Each number is 500 + 40 x the weight over its row's rms, rounded and kept within 0 to 999. Layers, rows and columns count from 0. Numbers have three digits each. The size before them is the row's rms in percent of the matrix's.

# layer 19 attention output (transposed), 256x256, rms 0.16, rows 124-166, columns 128-191
100:486524418487483484576476550490568449457478450488478486534529550512506466409511459503438505444478488520486523473534468484530457541535462483523489498542486491523530485487590513506413555464467505
093:564550458474513533465517501545478468445493465544533551472510457575511570479478567556486528415502511561495573501547485540481602455490505546515466467488468496489495486480517548430533530552502513
096:449545518503525578580520549499595500505489476447525479473581483490473538476561510522580459480489457443536527465547498493587567500444487510561468537520448483524480504526498573529482425501494502
091:530443565489522417536446514503532474464472507494521528539583525478502502499469465503513592469477633513502567453472500460520529513483359447443474511472468500476548459583506488480463517631501484
111:487472481460407530550518498531593426524552545442538443511495516509448531489482566533500494504511455504472463483433497513457510490535568417481484555501451600471454551538550518591497470531525449
125:495514504500469516457616519458510458466452471575469575517469435521572394500483427440521537482506461521493499549475447507494468507485471529558498499503500505481509466574541437559476471468576462
123:456510479561462550523435522485502477477514523440534454450484497439489455502492531523496575557459502548428470496568514541503485476453491503469467505509506484506462493425542531514566456539513518
117:535501476533482535491432563506519442443484508485507512442449570510474512494490528533519478472519438537492541469595501546500450442494458555484498476548488466526434556539544523482516558410522462
114:502542515469508467462599477545526475515470503500518477497472456473543555440501498440506480510478567556504586521512538497535528486546484500457475474557511555452498483485504481502505496481500497
120:474562516580468532499386488489524543562472512528538501509541478504492506473515461487544518457501564496555493510540465502482487492557545427520456545473446452473450527503487515505512468510485456
121:523497501497492470500480553516508472420515496535487539496463476487572453608538442549442468514503484493527571494441519457485532450497452424528523521580457497553467468400492574477500451494508547
116:468518506507499546571446496434525509495486454441445486513520530480505454584512575527421581515449439498492514517525448485514576478558489510512550433521513496496501474535549558512444493530509542
116:469496469570480522583436506390501492459516534462554480494432493551513462576427426487506594510485473480465447477458500526526528462416577445531519394473483510474508484510526413471475487518563458
114:547479559512440492530505523502522478493452493484480502506466510479498458489524594459466452560597459458468563516528448525500516494503521495513468461497524530492471450508476517445514491468521517
109:537480454478574486508512428460501431541504486455480469484448537485477573503555483453498485486500517508431510573478533503523432508447438494507487454468502486543530499493556491504530536524434489
118:481420509485417533515477498480444476511464497505494530389471493557491571542492405522495542501486505575507537487491476492483433551552484489489458476548522481529408495483451456487504543469493524
119:534493515499419502461525561541579559541458440485493448467451513510488502512544424506534515486514481512557418530489527514449495511478411528513524562492517474597518556591535512509568425504572515
120:465553509559504527537598510524406572416499602545524528521401508489507532552563498469531461448498504518472512550481469520469454481542536571483445535543444556586521447459498457535495473544446448
119:519482480510571529506480526557481509497483491514445507480455503447487493442492525436462531467531475454497570484546532521554465418505448498501465431525478519526503506457601501501447493484430502
115:478590464553492561482506494513520579538495504552554445487500470609462510487486559580516495479531546598521537444416505519469574483473417480527515512542542514459480525538515478472531562432450495
121:475478466510505506529493449420499501561442547476552504503497496496429405577482479584479507552509513465510491495487510415515517475534425413473541498448516430519576540475518426530499513622530488
120:462532492415462481518492549525491513490504438349469537566496474499514551523535484502553479505510550424533523499522477453498480483519528499507462482471505483452432418472560478483517499469449523
118:574501509574470411515525499470490517529482488536520541452511619540521496452478535487518527499575507540497584558479507516508532491504471465505459525589485512521507464509484544481508532480538497
120:480498479454575491477540520517540436477497508487498499509466557493531505435477515538458496522429463484493490485461508485487427512511496498482473515442521498496541503473497549486501470534492513
118:473489583462555573525516496465565497497523529477521522523505572521459507549436416472529495406501527528528500564498492528514476427529507510508515523429506495512479499535465532498493517568481488
112:492554474498513451474525500524437513508501547555445507489470526540471508553504462464521515500504479500456539510495494513479498504491488508374542498525531523502486541594499469543517507443465480
122:458524508547478510592559536514539453489486474522531441523511486481538516524447508559460491544520479460451497554488416538464497515509513564529528559487439448500556467491459367562491433528498448
123:536524507491454537508525502496524509596480462534525473542514489552539540462531506463479499569440513500500493537462496498441498500474483488564593428408440516513513565520465493529439418453565515
120:505496509458460498438469469528538492456501451499575488447480520549500461529489537528443440541466486517495477475387610501526452499513500499500536589481508424496402390477521500477467509513480531
119:495558480503450494479531526486463498510623552566548467574466469533455500524462497530416492507479494485507501521570470532453487511521473481457569519511506589496527564518453509491495498501549497
119:428510508568504457490518487519453475387518550534534509476491553468479575513413450515479536484576479461522517487454525457518573463508560430507543544479463519467446545481484578583370526469476529
114:513509460560450534477512480474483626531523457496476481512464557511420517478538425421576519518510458510471425515524514459488565528476541462469482535461506458483496452419548466547559498525496478
117:467529591474542542491474495501544468497504452552530488457468454507541470546537429563489480407533471483533445420493485522474484528469491519522502493589540523482519492489474493515519550541469562
113:536527509538504521513513502613499504514509451425473541488424540468486487549434567475511500529482499518517500504481465479622530526535545482501463515521520521463503511493518507519541478532487555
112:505517457463549544539482530502503513551465530459490524463486464476511485519458522477453543453490511562507518479520531497491517575410472455516523514540524490484455507509536502461532523408418425
128:570542497485455525522480505414486520463479503428589432490541447504476506533522509443543509529504426469449433531548514514507520465498569538498462522526531505548613463452481490477456527465498535
114:526515422549475534458497485459529468497443471571483446475510490504538430540429476511506503481551473405540483592494482458513476518548584468436502511573583514488515533417557541565498527468464546
116:487362546483497440521544480493505436570517473467473447429593443599555452538538523494435540462485492546526463564486423498478460474487531406481431486534454534470484448510466523550434508534514578
116:501547552440567498526568585553414487469522553497465515475509456436493518456540466562472527497561489574524451459519495537506478438496565475516529520491531449475508501448485513460469466471503588
118:418466493476538517504519483504490471471582531427504528572491443457417544425483546489490546427492493499463441474518493513517484504546518448495458592535467520505547467514477458524482488525461471
118:471498458549570531529539438440445550493456505493473510505507551512578420502504525518496449536521590458467520547441487529531448517543527463469492575515491509490493488532474467500497512465470587
113:479486511502534516536503490466519462541456441461535486524507508555493481537436456485487496539511422540514479522502523387455450555496525483536511556521565528495500480476485472536544511511532463
108:494534481575508576388522429497517540465559457484471453574466504513503477482514469532494539423536457520501498488495471440528426463518576498468583577531500515451500505580520485466508517529460472
# layer 19 attention value, 256x256, rms 0.172, rows 125-167, columns 128-191
096:472495502431474457476485545479539516540509491424478461519483527481503490492525484470474464557525532502484491535499525481579419552522449541535498506588477505510471441582517446514455499459566477
103:518468413538517446483464489525418569465548509493504477553470502588501468574494442406437512525589563565491495409472536539455510524494446519530504489437475506470477476471491431457517506450491518
099:511542550589551518542526507545580461435460506574432423510523546532522520497516531475485512523466414452538470470502519521482418482453521507477511516478534485577528510538497491576517532394419518
101:479490525548539489487493501378437560461478490492457549553484517439479515491495518457486529415512465519454505480551525543507532522439441421478459481428627445493447491506487546523531508494439546
116:517474406498416465502450553571490486488517551477552465476576555490483429452447491493535415521519602523495556393556545524490491533514511534500458530522493517453486635482470551490482447454520474
113:478443527462466568591471522480472481492487529462450503505520554554490524573532470485489579533499513504501552461548533510511468480523553544573528492501448599555477505561485552530430505480525543
111:444454504501585380540563436472392506527502559417485468466526515455501515521468497439578493469490531552529551486529540522483486499455447547517517504518484476457478515503419503506461520499518486
105:544477507584443467527515539441478479525493479618508549536540539477543451507399445528471470487459489450498438492462517542527422526476522485507466517514535488566487580487433530592484529530447492
112:480424441487486517554565489480529519516487471468423552478488484539530539519465490400447547487461470487568518452524481533456530485538472531550480519563546488500524417541531443511491431481546549
115:469551575537508509576557479504514492504485529451419440505468452499478509431505545513525510551533511527537512459434471505497467516478543465474489458521510454453505544542490451506492486421569508
108:473491560485497452502534522490467507507539434527511509454454437533534485491466502495495596491507479469482473464460494459469437504467540570468518589538542470468477575480486433449530493432475580
108:533530562544510468506518518539484545545523534496481456496528439508546522477502489443435448453526521536507380496562526477481492529535489502461436599523503445508484455483468486462490473493451479
106:338540544512476523498526525453514532472496523548514504473498474479485521540483435497523584463464538490566492483518552506504485459564524492516527487552519483459501505477509501509490479461514522
100:532486502465419519457524471469478543446485508490550537468580533593479484485560441441467509525473513513514446484500531566505536482509488467467519503554481463473450526468508479526544469445509496
108:458433449437577478525533481562549478516413585478456496439554495484491529467519499575517485502585530521524442529466495449484499438449559538571474496515496510509505506507500442539473531519505522
109:536469479450543505478450448496479541470448438513513534438498471455436553525492489485483490480533495507429501573486412456573500508526588535526493480522489475478487538476465519549491511520475532
112:458547436531506511467429430518534451532487470500470512495510518498601486505542489466503451529467525561502539346474574528490443462463509467472453521501487542422414566480468485465524483518512511
110:547562505498420469502499514438516505569517492460601442437527486482509580473520444512487501516574443490453574528545451469527501495524528462559533511516538523484496464506498486483588460472511473
109:521468486549464454510490484446501453512491554473454533517498510450480499488525516477482430505493486540506522543466460391461484479495554494517512371493540420589497453480450487529531492468534521
115:546476509492518489466523518491515492515510500487508564576478465473514588538583472552552492428471453476498537571485578483423482537445472519480524510502507573480544493445476512506491517489495489
113:522527412483550500506500476460503516551585557511605497507494541567520399478529514486501565502542539515533498490486521448519440497484498437544579522504479442529504454545500530558469544489506508
110:458521447562488468497432473448576423460485532532496418496441480441442467466470462466485477490518504486503445562454490558482547527565505470574559538453509482397549506559472531519474491497542499
108:483518523422561460539514548534517537477493500432496531558477476531470503536487488434508510475510553446471562442531487521564448412486564505504542492529487490526521501452536490494540596490481458
104:500492488476469445494480503485493474522514542507471502512482473551527517584555631539469552554514429533468516470444541593452516609511526455468530457522548473498498464522480471456497495493519479
105:557465516518434563436416474510524517548452484471478571531480549483541438480444494483553482517461472489533479469531545430464529497508522436527500520489503513482459473397473479536449502514457413
111:552433506532516525445487470520485459477493510527465537506540520488497443544450500496441486446436497555441505479550537458492501487519484426511427470452476556486487515522461626532499440539486536
114:528465475442468461479453500499444490505478498524534473540450421493419408547467515543554483461525512525431440509464505575445505477495499539438463480573583491517493479450486531493414546530560532
109:522467585482536530477456522555546521467507498598426527570557481531495517546458525446494491571532578541483484507500435462508505449432502566555524493534489425554529472478466475492484487550420531
110:527487514592426508514443470468530492492487501539483433466524476430598472521563483445513507506480437539532441530525516488416506514495459524564468479460505540541439499460466497505514515517512442
105:510500467504479595511530564534511442519472469520454514552360511522547524558508469513516491516497510514490500405538525511468511520490437449474431511550483501468570442506508459464580546480479489
110:519448415480509422485560490582501491516471550476495496436499441514465506494448479508453521440524495396428561475482537488520499520545472495535503402507473430479444562461528499505492499516473492
111:477503500534457414544487521507518422589471456486454524488545497560514546561541522550599493501460503439470502503462509466449553443500580468502568521399532470539458465475545492534463463553530529
101:487469516427512543494506464480558489514471488426534409528483488541549538540519513521530518448511483522464449521549614455495502496562462569503498512400524509510540469558426448501579436543555484
104:417511541501422431541487468497513466511436502535515547529439532572471515492501592472448475503556356454568513551520509431476473538508537580497464448457504464500546619529472455539492510471464479
115:483450469451582459518490505464484459464552472485482517601423487505550560506492486512509469466508586459496526525521523494515491535519444467497522488509561528507456513481487508452555490475559538
106:486477514479458547525537483499538509494529496455534528487423552432448446498577488475548509510545470489501482517463570516483479465537450533538460567395457522509505432452511513462548529448485548
105:496481486496563414513483518527548460432430476524523502442490543466538464456492485550511507548524514428449534523588476501489496498515521529556475506530525485520567501524502500533521565427525508
106:549500484471507495540440547575461508580462459488487520495449503514507547507569513463510642516523550455517546579520497409527522526480511459496531464490533541528420458567448517545456506489489482
111:483493568478545571519488530523482481483473552518472479502501513501482451524484505587439487530413531556528522465567652518502587523525471548490486455516486600507468476547573534492531506497458490
109:511505546509430489526497525514583524439489492475524447590492469512490443443497520487448480432507544470477524479481509506434519496478507468487482458483557493427517498499520504489476560494543494
103:442478544502523499551411500538485488611466520584494453403438494492475503431540553463456492520539444504447442463498509554470536451474530516469481563560501468482593550523476474518511486488476567
100:492454510525555527591463494514496505473517580501547512529471475478493494493529444475516437566454423478469550506511481472498509467501497509535518474537602532508449558519473442459460520487551500
100:504524534534520458473491433534498512469488519485566472487456520407595507401517530483476530469442580513545482476512471473513520406510484468513564496495512590608474538509549531480496446506498420
# layer 19 attention query, 256x256, rms 0.0822, rows 128-191, columns 128-191
050:500446466504452475540473520467461506478441539498510497505522540496498525430486505572500544520490428551469533567475562469403479443481566468434509486509486497536523499519528513494550483506484431
058:531526441524511507465486492487537507497507521584625529501533525519481487565481519518510462512474537484529511481519536495557436408499496545533498573473521464483520484473574503394546534406529595
053:486523448534503440504508569504530494524476540527489490449509533488530499440552531510495506454585498539445451487532463496564492520490515524599481492469564516465526452448500511469432513428508472
057:475448526549474553482496515473489475490440488507491475473448551533573512450506407529506506499501520519504514504505474495497507511540485437450498527548520503513436563473506447560573519540463467
057:465520504533485573497544437520518499513501512554482549493546560562466469530577470570515458455449462535504523510470529502443493570533487464422453543568498521507514546518505451549492539508501538
074:506504483487474456534511462512447567505501431534525508537597571553487537546499532515505490485476485527488473540395484406487557444550498468552555491498460438572534496489467513476480498498480490
062:464518522587500577549509408510480545465472543492506475446474506577561477507590448565498547527443447502495487527515522481459456517515541540415434472531500551489444563461534448571495554550498521
059:516492502470565529488453484509522456527506484506588477518516458460564441506480446470539541541504544516496524471560537559489526466570494568550537496419487547518465458457439497431517598460499520
073:531432450526515477452529520500465487520490483520489531534595531493431497471489545488488515493523501471496457454485448480565489426559480445588535501501530479509460459477423511483528512499547529
072:513518531568406452503514531514486508543469493516460546495437533578469608515432524492486411415517454558473484490507431465442494574475523509459551500542499456498576553503516464547427448563479460
069:530464505521530464505463533525439510522481497476446512528492482498513538466434523483492524452492529510525486456454445467457524489454513466524569463462454455526543480489434534479495461517500444
070:494422512453513505457476520478470465494506475411524542494520453481469505448503487563509573515451514508482489425540511485535511488518517474549520500420558469479514417506487529542508542535553492
098:511493527466513503597516470564505485493515469529510456532486462433464540513521577440519540500454538504513529522563556454576556453543462496511517488507542545468483453485467487480442477468487503
092:447462518432595514485485520465532534514557480480504503526461472451498458455490478548475556553521516413535490460479450558435477515521487513488469553500406515506492374511476502506564491521497485
077:536426524506505527449473513499522448497528520469494486421433494524577447481481431525497582524430482451563549450452468539436506543511509536533571501502520479528428547535480430552565492500612555
098:466445452524538533528534502539522480504347517464535439545530486552524492508489554457503536465504453570400493480509527480479535501558528492520551541428519567477516489497520420553514563490489555
101:557459512506526535533448533540481506499561510473515506524455487477499481452416506506501469524457537526505504467496493455470493554474493574468568481496468486489543444568456616486506484415491484
108:544497454527548540489542516562474473515521502506559585526540476528485489539499516513493523472517479516540494511512497481454439491460530511428541515470477445470539529504558497528475568469537615
122:462519527493495553507546528548428507480553503555475574477534463539554450532488447495580518490497548495537465494478524553457525439561534528490462483495442556440480493536513603529517514552444462
115:486501552445593526437441513484523596512492494529563553458492537547512459587522492494557520504527513505508505566576484539513512541497537487497529512560442504470519555497449544510512511546485450
119:551498575467506524473564541546578508506544530521447537476529548462563538487493460518506499503498504531499501471515552507472415545417541492451590509531520473499476492527469556579526508458499492
123:530515489534539524475526519498515532547528472488471495438460498447452596452506530481509451453501540524423432500497488506546458541574458536556521512479584548473512536494493492527468503492532567
117:518446495507491506506554520508450449517492505489451590529548425490485500536513436602506501496470469486553563458498523441537458547485537471541543455503559481515410462501510520498471471444437496
115:467488521466460480460492575497481544518476578506487507535523464481496509479498503560472524456521485486469520471535527523520505567469424479466492467458587462476548510537511484435443484520580544
120:480411486508468458433502531513520472515606559487503522481527474525455489516462492503503561526548464502394542467499509547497446544511521524518501474543470499512503482542552443477467506479428536
127:547463476426510548506511542450493523482490493458516503522515532523481546551521554516479471450513454463490550530486581526548484505503514446489433462514487502531523434494509485396436472432565549
124:570579462442465468527461474516487569488528490478505422459493494482498428459514480536503522493489553530552540527476491494547507482526497476501427524566435512542489525480468590534521486515563541
119:489509535531482481522543505531518463467447464566560486458535459513523493463523562497452561538479590503492517451559541418506517540511527484419490480527521465537412459521455496490476406516507514
113:414508494483504548451546494490510457468502521430553516532446604482553575524485539496448464516539489467426425529516512484517548542469507502513483533528467480468441459482605439592529485480535540
121:456484517605489474483514524535475541479511480526480508476540435471493497460438551467524493494478434458540504561494466483516430519465490532429510538467473511560463493506520442488537464553558531
128:518517489530538539567477505531559502498438595484508510479524581506509552544580491474478477510524486541506499521503546490539511495447511557516497439481510490549554478421508482529525508513536487
122:533405506531523470587506531522515481417463498468548438549531467498560488493469529494551390501538488512500475373495571570502491453489488452473450578524477473481561612427504479507515570481440511
056:485500474507539523542484546499418511446423494535515475414432546488536473509461472477424528484548470512475532411515453469492478563487536543516538464474533520518489429497509522517506481466637545
053:471447449524487549514447468539557507496518556459525497503550485471486471512482451415478511520537547562410558472540543502454486464467472482549511451536587533548497515434516451489490489519538545
061:481532498561427503542524495517455515556478491425443532501508486511533493465530479486526530531503480506507476537540554548515585557547489430470449443569480457523454564470542441554524531498432488
057:527528548472501555474491511508508527468449540499481502539488416444559488537489540548502533557445442467457530510428516516459518453534563528513473525473493539514449497455494523527562512499522533
057:519530512478541486462513496538509511492444463501511419483410507486562460532475500512553532558474512463569539533558530540438463459488502483499531417484443500479452536479549456464571516536422488
066:468540504442526459584501521463543516486434426497491486538483452489507576485520432475536542504483461424504532560521543484460535533408522455500589507534526507456471508526475474560501526478423489
064:482515530487503508555409529519569448426527474506488429511445406460512513497491542483466510569463557443553463527566509503453428446489531541519475488421444515481490453542513483454526441503441494
072:488442459432507503450517463509450419495450552439553555420540535465518473431522467489482514550463525492522543490434520473517553515496475436545503490478577441552556526504489498523527508550513573
069:505472485560476503507497446531465554505437484472469506493596512503485555461518457504509471440488492576508495591491506450537546489476521447469499494543569537509502492523470408555416547511527511
074:537559470542547485523498516471480545491486492557561476516510529528568531495463500500578514470521514473510483491423480507492501486482500560473494431468472488463513563424566511394578525483418472
086:490555478515495473478524495485510544510486496520529488450545544527541513498502470530607512469442454470506484493480458529517481493473488453434475460519553499491532563445541474460495538518444437
079:486530515554348573543532455545524526509459497482521541465501535541480543503474486510487429433464491510490553521532508464546523569517477448498496539579550476462570496501510407551456498495476467
079:498441478497464482532533574462502445529421512476504521485454505516488577484484523451471452473531557479490435475520470478483463541541464493464496530448480499543479422486483473429489468544500516
081:484503546512488483483510513496459516484465555414415590474498512528480513496463561498569460567492532496446465564554508519540529600523504446525480575457467467481510443515499503460448460541506519
101:454520516569453470498520454541519561554513499586475477530534566475498472509446452534506446416453423505498534543549392470514489518457475479430524494522503492460563486574559477550473529478412415
106:480475559512474489495449524530486521495549580445460509545515461504456559458523490508478489537447507420492539474446523539411511498491517463524513507586481494563501467524397594484510414466448491
115:505463444533495527460429562506534499514475497480482493462513503465542467516499523472426537509499473545487497463441435501524561510486512436480613513440542480457509534512472475522539489522480474
119:492454517510533483486434462508471604511477489502526522497526537454552503482478541481491564413410383543474506439441548480440503417502467424514531497515518499506509575476468524550465485570472506
114:524571519443500501518477481491503494548518532545511504447509552431489574504555502547570577583507441456583506538405395494490490444476455492467536456486490520497458438465557553480468604540511477
113:456553415577508552521549492525541484419494572564506473486536534521470512485503519504546543471541569465487502431502518489466541506515494449556504530515494531502544519566496468459491454441488455
116:492546572480439502473549544524553495453495490469471472494503509546491430504459508474522525501498512614520516501511520501486516515494488593520443515582513525521522536542483485414503478462550475
116:404553445502511515473490552557535468476483442459470480489491541552495507520485495507471448507454539535548485498546500513546449532450584524501460496501499547471512412501502498547556505520531461
111:609571471486470507518500508473494493493486508548525530484593552470511473529465563508483470501483484512471436425485540448463463507559456503468475464534477473481450488536501487444451503411451585
128:508523526429467500578575515487493511542522467525513544520447500468456552490544559520489506466535494429531539427491485515503489435511513498496484520539509430470515468557435529443547583466477499
121:483466558520465619507530525478501464532549475474472452495501451519522501442493518482503508469490507491505530441467515526542452521550512550440417450520487487527523475528576455453518569528577489
120:458485435536505505453521517496442513546528447436509560484476517512484497426469515551470499544484566559438483483559496512504531501477482481496499496542421531470510496403518517463513438476522481
126:461606517466474465556483563570524571505515450555546531576527490510500449540514519493525570523521553502468514528480570564503461451498490515474475483433477481487492476426484505502464515516507476
119:449448460448553487490459472482461434562521411526555455488507506560481481488447496499515498431510547385502519528498544522521538552492502488481428537535511464475493580482575507557506490528586520
127:499454469509577479385548458480502472479491547501510521527460554572479591547478431460485442506519506611600454508492538495486543521483493547566477545480489507435509501566483514558469548473602462
121:484562471449515484537452500540454482487476461495490561480533452454510573545519547554472477486494494479461599457512415472503457446422502476500494478560492521526567511569476465551544499491503567
119:474502543520504478497465505589532535504485490544570492417461562490513463589566501534479585439539499545407481513529548425480553484474515556487493512464519490468477553531478541546560496472575480
121:460495524507477525526423563440460518483483531500437395444532509503520479460515485469552509487505502461483520469547474478525540479472473493515538511500519501432514509501544550516551525545481513
# layer 19 attention key, 256x256, rms 0.0874, rows 128-191, columns 128-191
046:540453539531466624484545552554505551561518539530501541499425468509532540458551553569511481517454541473482479450549481481425533497535507563559429506476489455507542553521518521537458535478605527
054:514509534526520515483551536453524487481555468506421468529509533542483471504562499419591454495530513521529504533464505550499514504448434482481469427483493558542479623481458480494515534538558503
055:482505508513539542531426489433529504462468488421545549514448461508532522487519478513528520517490528482564534534442531454462486492497426380479469477479458529576461476536515525565540548434465448
050:508473557506443615546509501573517568510556486453529477542518495520513523524503482524506493551467511495475461396497494537502569535504521593521466439469488509445405443487542461518423478408469592
058:598536542453522514470535470513463527475532526523441508493511495459547460548441537550484510520510454495466474463472452526496468554503541548470508502499534546453508481491571499415433532532499487
057:477491552480430511476513475461541456540540491527522497476542541530483519494599550497479564526494460519392468432503511541462427499548506535499492489491480510490484493446503477451493518458460507
059:491577522567392494480510556566481670452527529495525547412497511483446490475516482471518466466546498477542460534543464501503491499448481493419531549464495491528476502610468438391496477540538541
057:512486547434537506469483523468473442472550478510579465498567514518512564552531449555502524471516457452536563481446456501386496529507487529529439532503482463537510509493520489547518447424390586
067:426520425449617541503523508496513479432482517584515509465484540593553573543533542504544522531457378448467528527434488528454491546509482536506502523517490468456529587423581517506457429448439565
060:455527477544574441469574449514537467442448504511501449540518423488541503477469480520446513552517506426519487459518489498479508544522541510479452429525459514536495503488455492528525477457479549
070:476476509511536478520478492432504405488506437553469468478529431537482500503524473488566505524496495514436491500448551502541464534507491469532561464445458481565463546498506516513503468497437615
078:552461463443462504523568502484495487520493527550464554478575534548475449434490527494528444564510507536432469502514517544609501492517504491517570518450496479444480491525547529478469513627557572
078:467470453540553492514498457468447506476505507516517533568536487475511453486549500506484460435478391535492522541497506531422490506447463537464434609537561475469551476541540526529454559525491430
090:576513522390547514467499562484517477440482476538494423486439607540548512520571538546501553402504454464493515480455494526476452501490518504509507515514488506545479589485524533505495509487498518
092:531445476471520587442530505521492485513562508506425480441513548549518475539507476479550436544524516523431501497512529535577526522489451541525539468434543494530527484507527531458483526535590565
105:570516514468507474525507509472490496500433471570528489488530494505529453478479471485524513542540512540463497496496498499606521490516482540480474516455526494456462473516566421475452557607505523
108:549524529460562519525600469517454514484537474487489480529511506494417444434432391544544521456526473525503468518539535508482513580539490533487524539482551495508473495505496558499418456517512480
117:523483532550449554494483515441487443485525533558512519441503547463474553535475477477519541499512607527516452424572482509452476550457533451456539462520507479468469499476496460470407493530505528
123:519510461543519482530552458504479474475503464507504493463492494525461518485527552532549486469472525512530449531498484467545527491502525438562514485552518535435457522428494517429550556503482531
128:462426635451591488517538504522488531516459560495479498546478456441536518502528500484527481543516478504510491504509531500506469520513454547494487509506479466518542498470504481540415525530512514
123:474474474522526499504597473445498509506472529548475526466554566456619589570562445475480544500478502462501496508524532477517490480497580478455577488534549473462498549535579526556522495530512489
120:508468570564539623425542520562555478524524537509533457567483512422424542472524480531520497527538552468489545513526549496426482425522504590472509499474525503507462447528501553486470522541564529
129:457454553437513498530487539488470496503501523514465524483499489530453447445550513515550446478478478509515510467527486531449530449464573445511488526499593539474491494491514539465581525472556489
118:506473459504460523508434546479510549479509560531540520541459522491502463452513388514527474508566532514460444494516494511444418568535484451477464500500462521478516485532525577503442471585562496
116:502467450493513523552487541503505503538546527472510520485478478483543520510464484558565545555507477467554478509477547481593447530522486464453512484458466491498517517504520528486507440424472571
130:574437503447498515535464500545520553518469457512509475523468523506461493437480506454484518529482497445485530480529518512544495483505489520414484475495464471486457460543538560416465486484590494
129:528526507541494540518465537459480526530548461506501473495483557469490539508475509462426524481489517460567494406558513524531548409450486449538538577501515507505520471544481479558489499511395540
127:467519548548490509503569464474477494537434525488535499475460480483515419509628520500435484514486464435537472488580443521484528547444525537507500533451438497525505473532507454464511521539531519
115:497511470487509502455512508462434513507468495545574449520540510516530526578504480513459462596462523450501489542506500530457451472503479483510523510515509457534461498489439491557540497507517492
125:488525549500533534456520523552529545507488477609467513503505500461446381535547482476446507451513414518502536471514423440529490477468481462498469462493435460462486510537497466473561452472565535
128:467607514482448505624463544510463454497652475544529559525510526496526544465529519445522474535495508485470486573476580461545479522482476536446532475535511460495544567424519507445519516538512509
124:475438466442569553580521488511511524414549476481481482550524481509530533502574533543522424529583539493478521490463547498507502497510484454497448532553509429471538531450525554487454502423438509
054:509497494555478493519579505460459475558507465507514497452507538475512518486462540526493467496469547524453434480503511507477562512546431511496555469628538531508454478443482504488477488477455511
056:548501408454557436480555487529536522436514427419469544489453464497538437552513505474500538453486522443519505531523506460504483514450508527501512550447506490525518529498392444483494542484515494
059:485456528543547509503456499488481456532508530482559530562529485527534513532452452642484491525450493530469562460486482504465508507552569541519478544552548511558485458524571550604575551471453570
056:516553436505546482502607521536468566467574515547465502499499538441436465452444527440502502526520533511479497530580510501584502527482485528488457523439505516460523528511451469424409485553541497
060:500506524524439460509523509497523570475571526474512459476578515494523541448472468469534472537543495481510458554544564473526598477498517508445515478490474488536425542525501447429496482517548538
067:436543481609528538477484502444494530464472585554547425451451403458534530530451504524505474518518494504543494526534556446499468502458509629436481495441467464487513460477565539488518502422537480
054:533578478473516476531431528480543492516512452487495493487507493512495442468531494501507468429517567595443543512583524473549563501472433486479491441538477476492556469441460461564504538498543419
067:532467478533500478510468552491492503481541516485434527468503534502508488501511575495538483499523511472459438466511498513564423462503564527520567532473572475465468450508560492427536543537558516
067:493495503588421570489508491499468594430478560581526528484447468492483568508468557514423484523535461443486462491563508524584498488502474574469498492490466525515497514502551471431503445509499549
065:479532523515506525534477466607477529515505470446501470561454458493501472565491485524462519431543547520513493493499441470442507448518463536485475488530501495509561500495402539574501478412485515
074:505510497492431560475529518611513559452508517493499462412403450406521478505483560477468516494551553463542548433551504437525551497510505519469534507513474585517447507508486529473522519451504563
064:463441467554483499461474452449526477544464483503477482460570405469490593478494498447455491574426482491527507517528576432528500497578479526516487476517471488493471465480577440453450491544552530
074:563489525453513419485525474483463465461506446494453470510584491589479507505457514501519489500457561518467485489408498546472465512493505526514501472534454437474578528517476443552493512496498486
085:554494522542560472520547474520529497518484509562528525603520489503426489505503525573554505518586523518487434482428501572491483503476545482532520514502526538521455481513477493446554494489476498
096:578474489477461513480512459513539429485529468459416476519543454506471521510503500467488509491474493585515514486502468494548519564473488496507544442561457452456568530490551513506441488561526529
101:426423484534476493493507509488501479518498536560545470490491552522668612566499479498467576532434487447517414501473447506472505482518479513490529482484442506501493534422535506466528518472483590
106:531467496497491541565434502538494517508519483487523549479519535498505616449459502532506416517467586494489499451485552457521436470473523437519558521553446463497512476481431467547473463425457528
115:455509494483532480473563550520489506511521491448536548540502523543515480508513403524475535459466447570499506558453501489519481448496435532430534493478553520475493509489501557568434482488505487
120:514498554474461528548552546476497542500560541519540508484465470498527507424474502465522494503525510477483485529577516467502503453498413500403505475546511567524494501529531451508537592536406457
118:438540551534519513531488552465488447493502539470559464471430545529448519520499580460490487523467537499462498511510458520436451489488519471541441552609461525554538594562460553523532584520437489
117:552475521521450485567446475524499493497567476486516439503451501451564504509445481497496480561408528598552512571515416484532532491495483546494523546538526471465461483547492540451481448457473470
123:530506581557529489509406480503496496474533494528506535577435492559482458495573506488552463526436521562534502531536510524518478526470554568556553576484536472409509447531552494431509552470489490
115:478493563439528455557534477539490526498474459470534533488491510523495533487545552439570518456407524532377495438542495447517469526437493462488449479496463451484483578528537467492486556420498406
124:514464497484478474471481510491476496519497495473510519494473498496429520501496504478502513545486522575549508502529462472511442435447452494509457474542541460558500419528478456570491546540475559
122:532502502497476491492451402467555551492567530586464519469496456473537502510505492457459483540484494484474541482480501539407480520549538451462485504486487458513464417469526552520443569526505450
127:497419435429474458486550505461485408481483544527500472465507537495479529475543494509477489589492506467543502582493499459433593445452398553463498468518494496428571484432510470511452495513475475
124:507498453571482507527482480455487583502521474517408484480536482424522476546521530417470571571486439561480530516596555504500481500511496466499470488444437502500467523415458584543445536467471511
122:492459493461541423370486504465469521436437466587446477581486385512538525504437446431483554499574549520485514500531486429432536461428540466513476491482493522542520506539487550544508506481509511
124:549497456445494522529585487525506496400503489459455537547438472544415539547499474480496442547540494518541467466519468541491528484509535460416509534511568502506533494562443536573428437513552469
126:525474474498433542464461465526458507452504510524485539532511496487563572500557498509455496519452498505508568551460510487469434443542527475464458556444482552510548460558489553578502486500544538
119:502467531501489511497525528505492526530502471550476507493451552496429504526603584515491576458518525491475486524498507522487480515477487565448552540455529475482456571559615494539569525521528485
122:487538488471496560430439522479511507425492523513546420436489490525472515536497566435496533524510496465482496479541499494502472527472533566530503495441583484553542511441488533541514487556508529